Weights of a small transformer language model.
Size: 14 layers, width 512, 8 heads of 64 (2 for keys and values).
Each number is 200 + 30 x the weight over its row's rms, rounded and kept within 0 to 999. Layers, rows and columns count from 0. The size before them is the row's rms in percent of the matrix's.

# gate: layer 4 MLP gate, 2048x512, rms 0.156, rows 541-549, columns 256-383
# up: layer 4 MLP up, 2048x512, rms 0.16, rows 541-548, columns 256-383
# down: layer 4 MLP down (transposed), 2048x512, rms 0.0772, rows 541-548, columns 256-383
gate541,097,190,212,194,231,130,151,246,221,199,163,233,210,186,219,202,159,207,245,203,261,176,137,223,222,215,170,170,220,225,202,176,209,233,157,165,208,195,180,185,219,237,225,173,172,207,200,181,193,252,194,183,138,162,155,208,253,165,272,249,189,217,226,189,207,173,164,185,172,221,221,189,178,265,228,185,202,182,153,228,227,259,176,159,194,185,205,219,199,152,205,166,171,197,214,201,198,163,182,236,203,250,168,163,228,232,179,154,236,153,202,146,257,204,212,154,168,207,239,236,171,194,199,186,152,227,193,186,183
up541,099,210,234,188,176,148,186,211,238,166,175,230,178,254,259,151,251,196,182,193,231,177,186,211,174,222,208,185,225,220,227,206,167,300,174,196,177,130,149,183,248,220,192,196,232,201,217,205,195,204,166,238,189,215,190,252,239,163,188,198,192,193,208,157,222,229,189,175,205,200,148,198,174,209,246,260,195,142,186,252,184,172,148,199,178,190,201,194,174,208,206,214,238,191,140,197,203,241,152,197,195,162,219,188,224,196,179,179,201,196,209,240,235,187,210,216,192,228,242,177,177,159,219,194,167,172,174,207,185
down541,095,207,231,157,220,149,136,168,191,185,232,203,254,204,263,250,228,255,242,231,218,211,194,175,141,166,154,241,190,207,191,214,230,245,187,136,171,228,219,176,195,197,173,217,218,130,194,193,182,159,217,245,169,198,222,233,196,167,176,195,193,218,168,204,218,170,174,185,162,161,193,216,158,229,183,250,203,203,161,192,193,189,172,209,222,218,261,220,186,189,204,175,201,179,241,224,179,221,124,207,238,190,239,232,235,183,217,203,166,230,165,176,234,180,209,171,227,239,195,179,211,167,185,191,189,184,162,250,188
gate542,100,195,240,239,216,204,172,210,228,221,178,218,229,202,186,190,168,169,234,215,267,195,191,142,187,192,207,255,212,250,196,200,251,209,155,177,209,277,233,142,165,226,206,200,145,166,210,210,187,181,188,207,166,210,263,215,189,204,208,212,213,195,176,157,203,195,263,203,193,201,191,230,174,236,197,222,177,151,181,201,247,200,163,179,188,231,196,156,203,225,141,223,181,199,295,132,195,236,200,158,195,221,259,154,162,146,161,180,300,216,200,192,181,232,201,226,174,241,200,104,211,193,215,184,221,253,201,184,211
up542,099,182,206,207,191,229,208,156,220,150,167,319,235,209,193,179,226,202,222,265,201,173,240,151,182,219,226,231,181,146,195,192,184,265,230,199,215,269,225,169,228,222,218,263,191,175,234,182,198,227,204,200,188,215,183,205,212,185,230,185,200,124,171,190,212,150,253,257,268,185,229,197,174,183,150,216,167,194,228,187,215,182,165,160,251,207,206,196,164,229,199,215,191,191,251,149,189,196,226,151,176,186,267,216,180,155,207,206,227,231,217,193,181,207,262,193,167,169,215,194,205,151,215,199,172,249,180,197,200
down542,105,175,187,160,216,195,142,191,254,228,223,134,220,205,182,227,198,250,197,190,173,167,261,160,221,211,226,249,224,195,117,211,192,259,190,173,194,251,232,197,180,214,226,195,184,148,199,147,244,224,223,200,162,251,205,234,180,245,236,195,224,176,168,202,177,160,214,258,216,189,169,144,203,221,184,216,208,184,200,194,230,167,220,197,236,223,242,166,195,246,154,258,109,204,162,190,215,205,218,248,192,255,250,152,180,156,200,172,252,213,228,200,197,189,224,228,194,267,183,190,153,202,180,183,180,217,168,194,207
gate543,116,178,245,182,204,203,195,215,193,227,191,199,203,203,189,220,185,215,222,188,189,204,173,122,175,197,191,188,148,180,211,165,277,184,172,180,194,188,181,177,149,198,195,234,150,196,215,187,207,210,200,206,224,221,194,213,196,231,136,162,208,231,144,183,162,129,247,189,177,210,196,178,175,213,182,193,192,249,220,172,188,236,177,231,173,285,212,260,217,197,204,200,225,179,178,241,180,191,209,253,254,197,139,162,228,192,241,207,220,191,252,219,164,237,234,188,187,211,189,153,218,246,286,212,247,194,214,257,167
up543,112,249,202,271,200,205,226,204,186,226,160,149,243,205,179,166,221,198,193,180,219,212,230,204,195,172,257,223,190,195,204,201,184,224,207,188,221,190,166,251,241,187,230,200,240,178,246,213,187,230,220,176,144,199,209,195,181,150,170,181,246,207,199,168,213,208,183,152,207,186,247,221,203,194,129,153,126,199,234,188,222,237,221,147,194,200,206,182,180,201,171,190,212,200,225,183,179,220,208,208,200,180,205,176,208,250,199,196,242,195,219,222,203,237,192,195,194,217,244,162,205,178,131,210,176,185,207,158,185
down543,106,219,271,173,149,190,216,203,225,245,228,181,263,217,158,207,216,248,150,224,192,189,233,301,224,193,214,210,250,181,226,231,188,235,198,173,218,192,205,214,186,221,165,183,164,241,246,193,233,167,255,239,218,226,179,182,153,193,205,157,213,188,216,182,229,213,166,232,233,183,218,146,270,188,186,186,192,228,196,178,238,212,138,247,174,199,196,172,229,218,204,234,199,163,216,204,171,254,200,147,245,286,213,162,211,161,181,205,205,243,207,164,237,227,187,159,254,207,141,162,219,231,203,189,192,186,175,167,132
gate544,121,156,226,174,212,190,195,210,203,204,166,190,248,232,212,170,193,216,201,149,191,200,200,206,237,191,187,219,230,203,180,168,158,189,246,210,168,183,203,188,229,156,160,214,199,170,201,220,206,198,170,206,171,209,198,232,201,151,198,207,185,205,214,227,233,174,251,206,213,224,206,200,203,198,176,153,204,175,147,253,193,217,176,228,136,185,169,172,229,152,171,269,250,220,249,192,239,182,190,179,158,150,225,197,144,207,196,187,224,193,184,172,234,240,222,224,220,180,183,247,106,213,214,219,222,243,204,220,152
up544,119,208,150,151,199,210,185,261,178,176,179,164,210,183,205,226,248,164,189,184,226,216,203,167,177,163,162,195,214,143,217,242,137,210,209,193,196,258,151,194,190,140,235,174,150,168,191,181,157,201,188,215,247,203,228,191,215,151,240,184,192,125,204,162,212,199,239,219,184,227,206,187,237,212,186,199,171,210,232,162,222,184,236,197,207,197,243,136,203,175,243,212,180,181,186,130,227,172,178,182,206,224,200,192,258,226,237,211,182,188,170,155,208,246,188,213,221,203,237,148,153,202,201,210,204,225,196,196,194
down544,112,172,172,212,202,144,185,251,196,225,227,211,219,234,193,169,221,206,163,190,180,217,184,219,212,150,155,210,195,153,240,171,176,204,196,198,167,225,232,135,261,187,161,193,191,172,203,227,132,273,210,237,199,212,199,219,184,127,277,190,216,203,231,180,201,195,211,187,161,219,193,247,236,246,239,218,205,241,213,157,208,165,184,225,210,242,221,192,239,196,190,188,211,188,173,221,201,186,156,200,191,252,258,222,250,206,240,202,183,209,223,207,199,258,152,160,183,215,219,185,169,215,191,159,140,206,153,233,164
gate545,105,193,179,160,188,187,146,184,193,243,215,203,196,182,183,150,178,205,204,265,195,189,209,215,215,179,188,169,212,260,168,159,233,217,168,211,217,221,171,203,176,220,172,229,222,206,210,286,197,226,251,209,274,163,191,172,156,216,256,217,238,218,236,251,224,137,261,197,235,178,219,175,196,173,198,237,134,191,153,186,194,144,205,232,194,211,215,208,246,172,171,182,165,187,201,149,242,202,143,223,148,225,196,189,186,162,225,192,218,202,269,263,205,224,187,168,216,168,168,259,264,192,219,219,215,207,187,169,155
up545,100,197,167,198,168,216,146,114,174,238,215,265,214,187,165,175,168,213,223,202,213,191,152,215,184,244,163,253,259,227,163,230,227,195,179,199,192,257,259,161,212,190,167,167,221,252,231,184,208,202,204,210,214,107,154,225,231,179,192,183,220,239,209,229,240,115,220,263,228,252,235,215,170,218,217,175,240,154,123,207,185,152,223,206,216,175,187,199,235,187,193,202,235,182,230,184,236,215,157,190,201,230,175,225,201,170,227,173,188,207,253,205,203,227,206,174,208,200,188,235,235,235,225,184,183,193,154,167,179
down545,102,232,185,173,216,222,209,206,193,246,183,252,239,203,147,176,203,200,218,133,148,228,196,168,187,199,185,205,217,220,149,229,250,200,200,231,272,218,267,207,179,162,190,233,172,204,202,226,201,204,183,192,260,176,183,247,242,233,224,149,164,193,243,178,229,162,250,205,224,212,254,218,203,212,242,187,157,156,208,160,166,185,193,201,171,196,266,217,234,137,171,235,93,214,227,227,206,199,206,191,197,158,217,232,158,236,266,153,227,213,189,176,249,237,185,210,156,189,239,211,208,141,214,206,173,161,212,181,243
gate546,111,235,213,209,234,172,191,170,173,171,215,182,134,225,176,259,185,205,247,235,199,202,178,194,131,168,177,174,174,178,206,151,255,195,163,140,194,202,257,174,228,184,220,162,244,213,259,197,140,194,171,168,219,187,161,146,232,179,266,162,183,198,185,258,190,165,211,225,148,184,169,203,173,126,194,222,208,221,148,233,167,170,177,224,189,211,187,198,189,209,205,242,201,229,259,195,207,213,183,175,216,177,234,237,182,280,166,207,252,186,172,177,210,196,221,183,203,205,243,227,219,205,202,224,193,221,162,217,235
up546,104,223,235,185,216,233,237,165,263,169,210,207,212,177,178,123,186,174,174,206,222,264,167,210,228,173,184,202,182,199,227,231,156,223,165,159,234,212,172,233,175,214,183,177,185,169,198,163,270,236,240,221,203,189,206,204,200,180,210,262,203,164,188,209,249,175,170,176,243,208,140,227,188,260,236,209,135,256,211,233,210,222,225,210,204,155,173,191,245,222,199,202,189,206,280,226,252,204,224,248,184,211,177,258,170,215,188,211,158,191,198,244,199,185,220,202,164,239,200,225,200,159,188,171,161,240,197,207,182
down546,111,196,210,222,166,228,226,217,168,222,248,188,190,195,255,150,212,149,203,190,181,195,188,245,211,207,190,182,204,169,203,194,185,222,209,223,176,171,207,183,215,193,184,237,224,188,168,202,222,238,212,231,211,172,211,244,141,185,142,209,204,159,185,204,226,193,213,194,241,197,155,236,190,270,183,189,142,169,201,173,238,237,188,217,174,125,191,198,210,244,217,172,176,181,186,249,220,170,251,243,155,262,161,201,191,143,196,226,104,138,229,238,210,262,199,201,174,196,161,138,240,160,202,187,183,147,250,180,198
gate547,115,226,222,193,207,190,204,192,234,181,262,194,147,189,201,189,185,178,216,238,178,214,169,198,244,240,192,204,212,202,136,164,171,136,204,207,234,171,219,183,213,159,181,197,246,226,237,176,218,156,156,190,181,159,164,178,188,167,208,147,230,204,190,228,236,212,181,226,163,263,177,207,249,249,149,215,195,186,183,167,227,162,162,215,151,235,206,182,189,218,237,195,209,183,204,199,204,268,164,207,178,221,212,225,181,182,205,177,233,205,175,216,198,217,218,198,203,213,208,223,180,229,213,203,205,215,217,150,210
up547,116,269,187,209,179,179,212,205,202,200,183,196,228,263,204,188,238,144,231,171,211,241,266,163,155,218,225,227,267,216,185,164,228,214,220,151,193,188,203,217,163,233,259,179,224,226,164,213,174,149,210,222,189,180,203,192,191,157,157,213,266,197,199,219,247,185,224,193,166,216,170,213,178,167,182,201,244,210,249,210,211,178,222,148,193,185,180,254,226,210,155,205,267,212,195,231,218,179,168,193,198,176,196,143,198,181,204,134,195,212,209,189,179,163,235,207,209,193,183,165,198,223,169,202,226,209,197,238,179
down547,111,210,197,218,164,198,216,172,197,226,174,161,240,243,194,218,196,196,184,133,190,221,235,182,147,198,193,197,211,219,185,192,150,222,194,197,186,238,139,240,201,206,251,176,249,185,193,159,191,190,191,240,215,235,194,182,188,171,212,230,257,220,190,188,181,180,218,226,136,207,146,183,192,168,211,206,225,191,171,184,196,199,223,179,194,205,177,225,193,139,196,217,170,194,180,179,217,188,253,228,188,183,216,185,218,199,218,191,219,176,219,184,219,167,202,235,267,199,226,162,158,206,213,184,187,219,238,164,196
gate548,090,237,217,216,208,211,271,205,205,204,161,209,226,141,150,228,225,209,153,218,257,183,208,212,230,227,224,173,197,192,187,209,189,215,245,191,150,192,200,232,192,192,177,232,191,247,172,205,214,241,201,179,210,176,163,204,212,190,197,173,240,212,196,220,207,195,196,195,187,268,154,155,235,204,223,224,213,262,223,210,203,167,214,200,191,135,193,221,221,216,280,246,220,180,254,161,224,170,208,210,172,220,258,242,235,138,180,137,169,180,244,197,236,220,217,225,192,245,204,172,225,235,168,185,207,213,200,214,203
up548,088,152,223,175,181,209,242,187,245,205,194,197,154,215,230,234,155,171,208,235,187,226,215,224,177,170,202,201,185,199,227,203,185,209,205,273,210,188,202,180,196,187,241,173,204,177,212,204,193,169,167,223,223,195,224,219,225,243,231,167,184,221,239,255,225,242,211,221,244,153,248,236,169,200,228,218,223,142,233,195,219,234,194,241,192,261,223,197,194,216,214,200,209,177,204,218,181,233,213,199,214,175,240,207,125,222,127,213,243,183,190,217,175,160,190,194,218,237,195,210,212,207,237,238,188,258,184,246,181
down548,088,186,247,199,188,187,179,190,231,188,208,204,171,199,227,230,170,208,264,184,209,194,190,198,196,189,139,228,167,190,219,223,264,136,165,212,249,211,165,200,197,188,210,214,148,185,156,161,203,200,175,163,253,160,180,203,221,179,168,226,177,172,183,225,204,238,220,251,222,192,237,188,195,228,247,222,201,149,216,200,185,220,207,208,231,257,208,231,182,221,168,178,162,200,157,182,260,244,224,151,160,139,189,151,209,227,191,268,215,216,238,171,222,215,157,152,138,222,219,194,157,180,195,196,183,193,169,153,232
gate549,060,164,209,223,193,118,178,204,143,194,166,173,228,192,237,215,193,214,217,244,182,185,219,188,175,189,219,188,191,201,200,202,240,167,208,220,202,207,145,226,204,206,149,173,204,161,149,250,173,217,189,271,173,194,159,191,131,202,239,209,170,235,223,189,137,220,194,200,201,223,201,136,195,245,227,229,261,208,190,234,166,194,287,145,176,251,179,195,212,198,241,239,157,207,167,195,176,262,211,141,177,257,203,214,261,216,151,227,224,229,176,218,195,193,200,197,207,208,205,210,190,248,220,185,204,191,192,206,223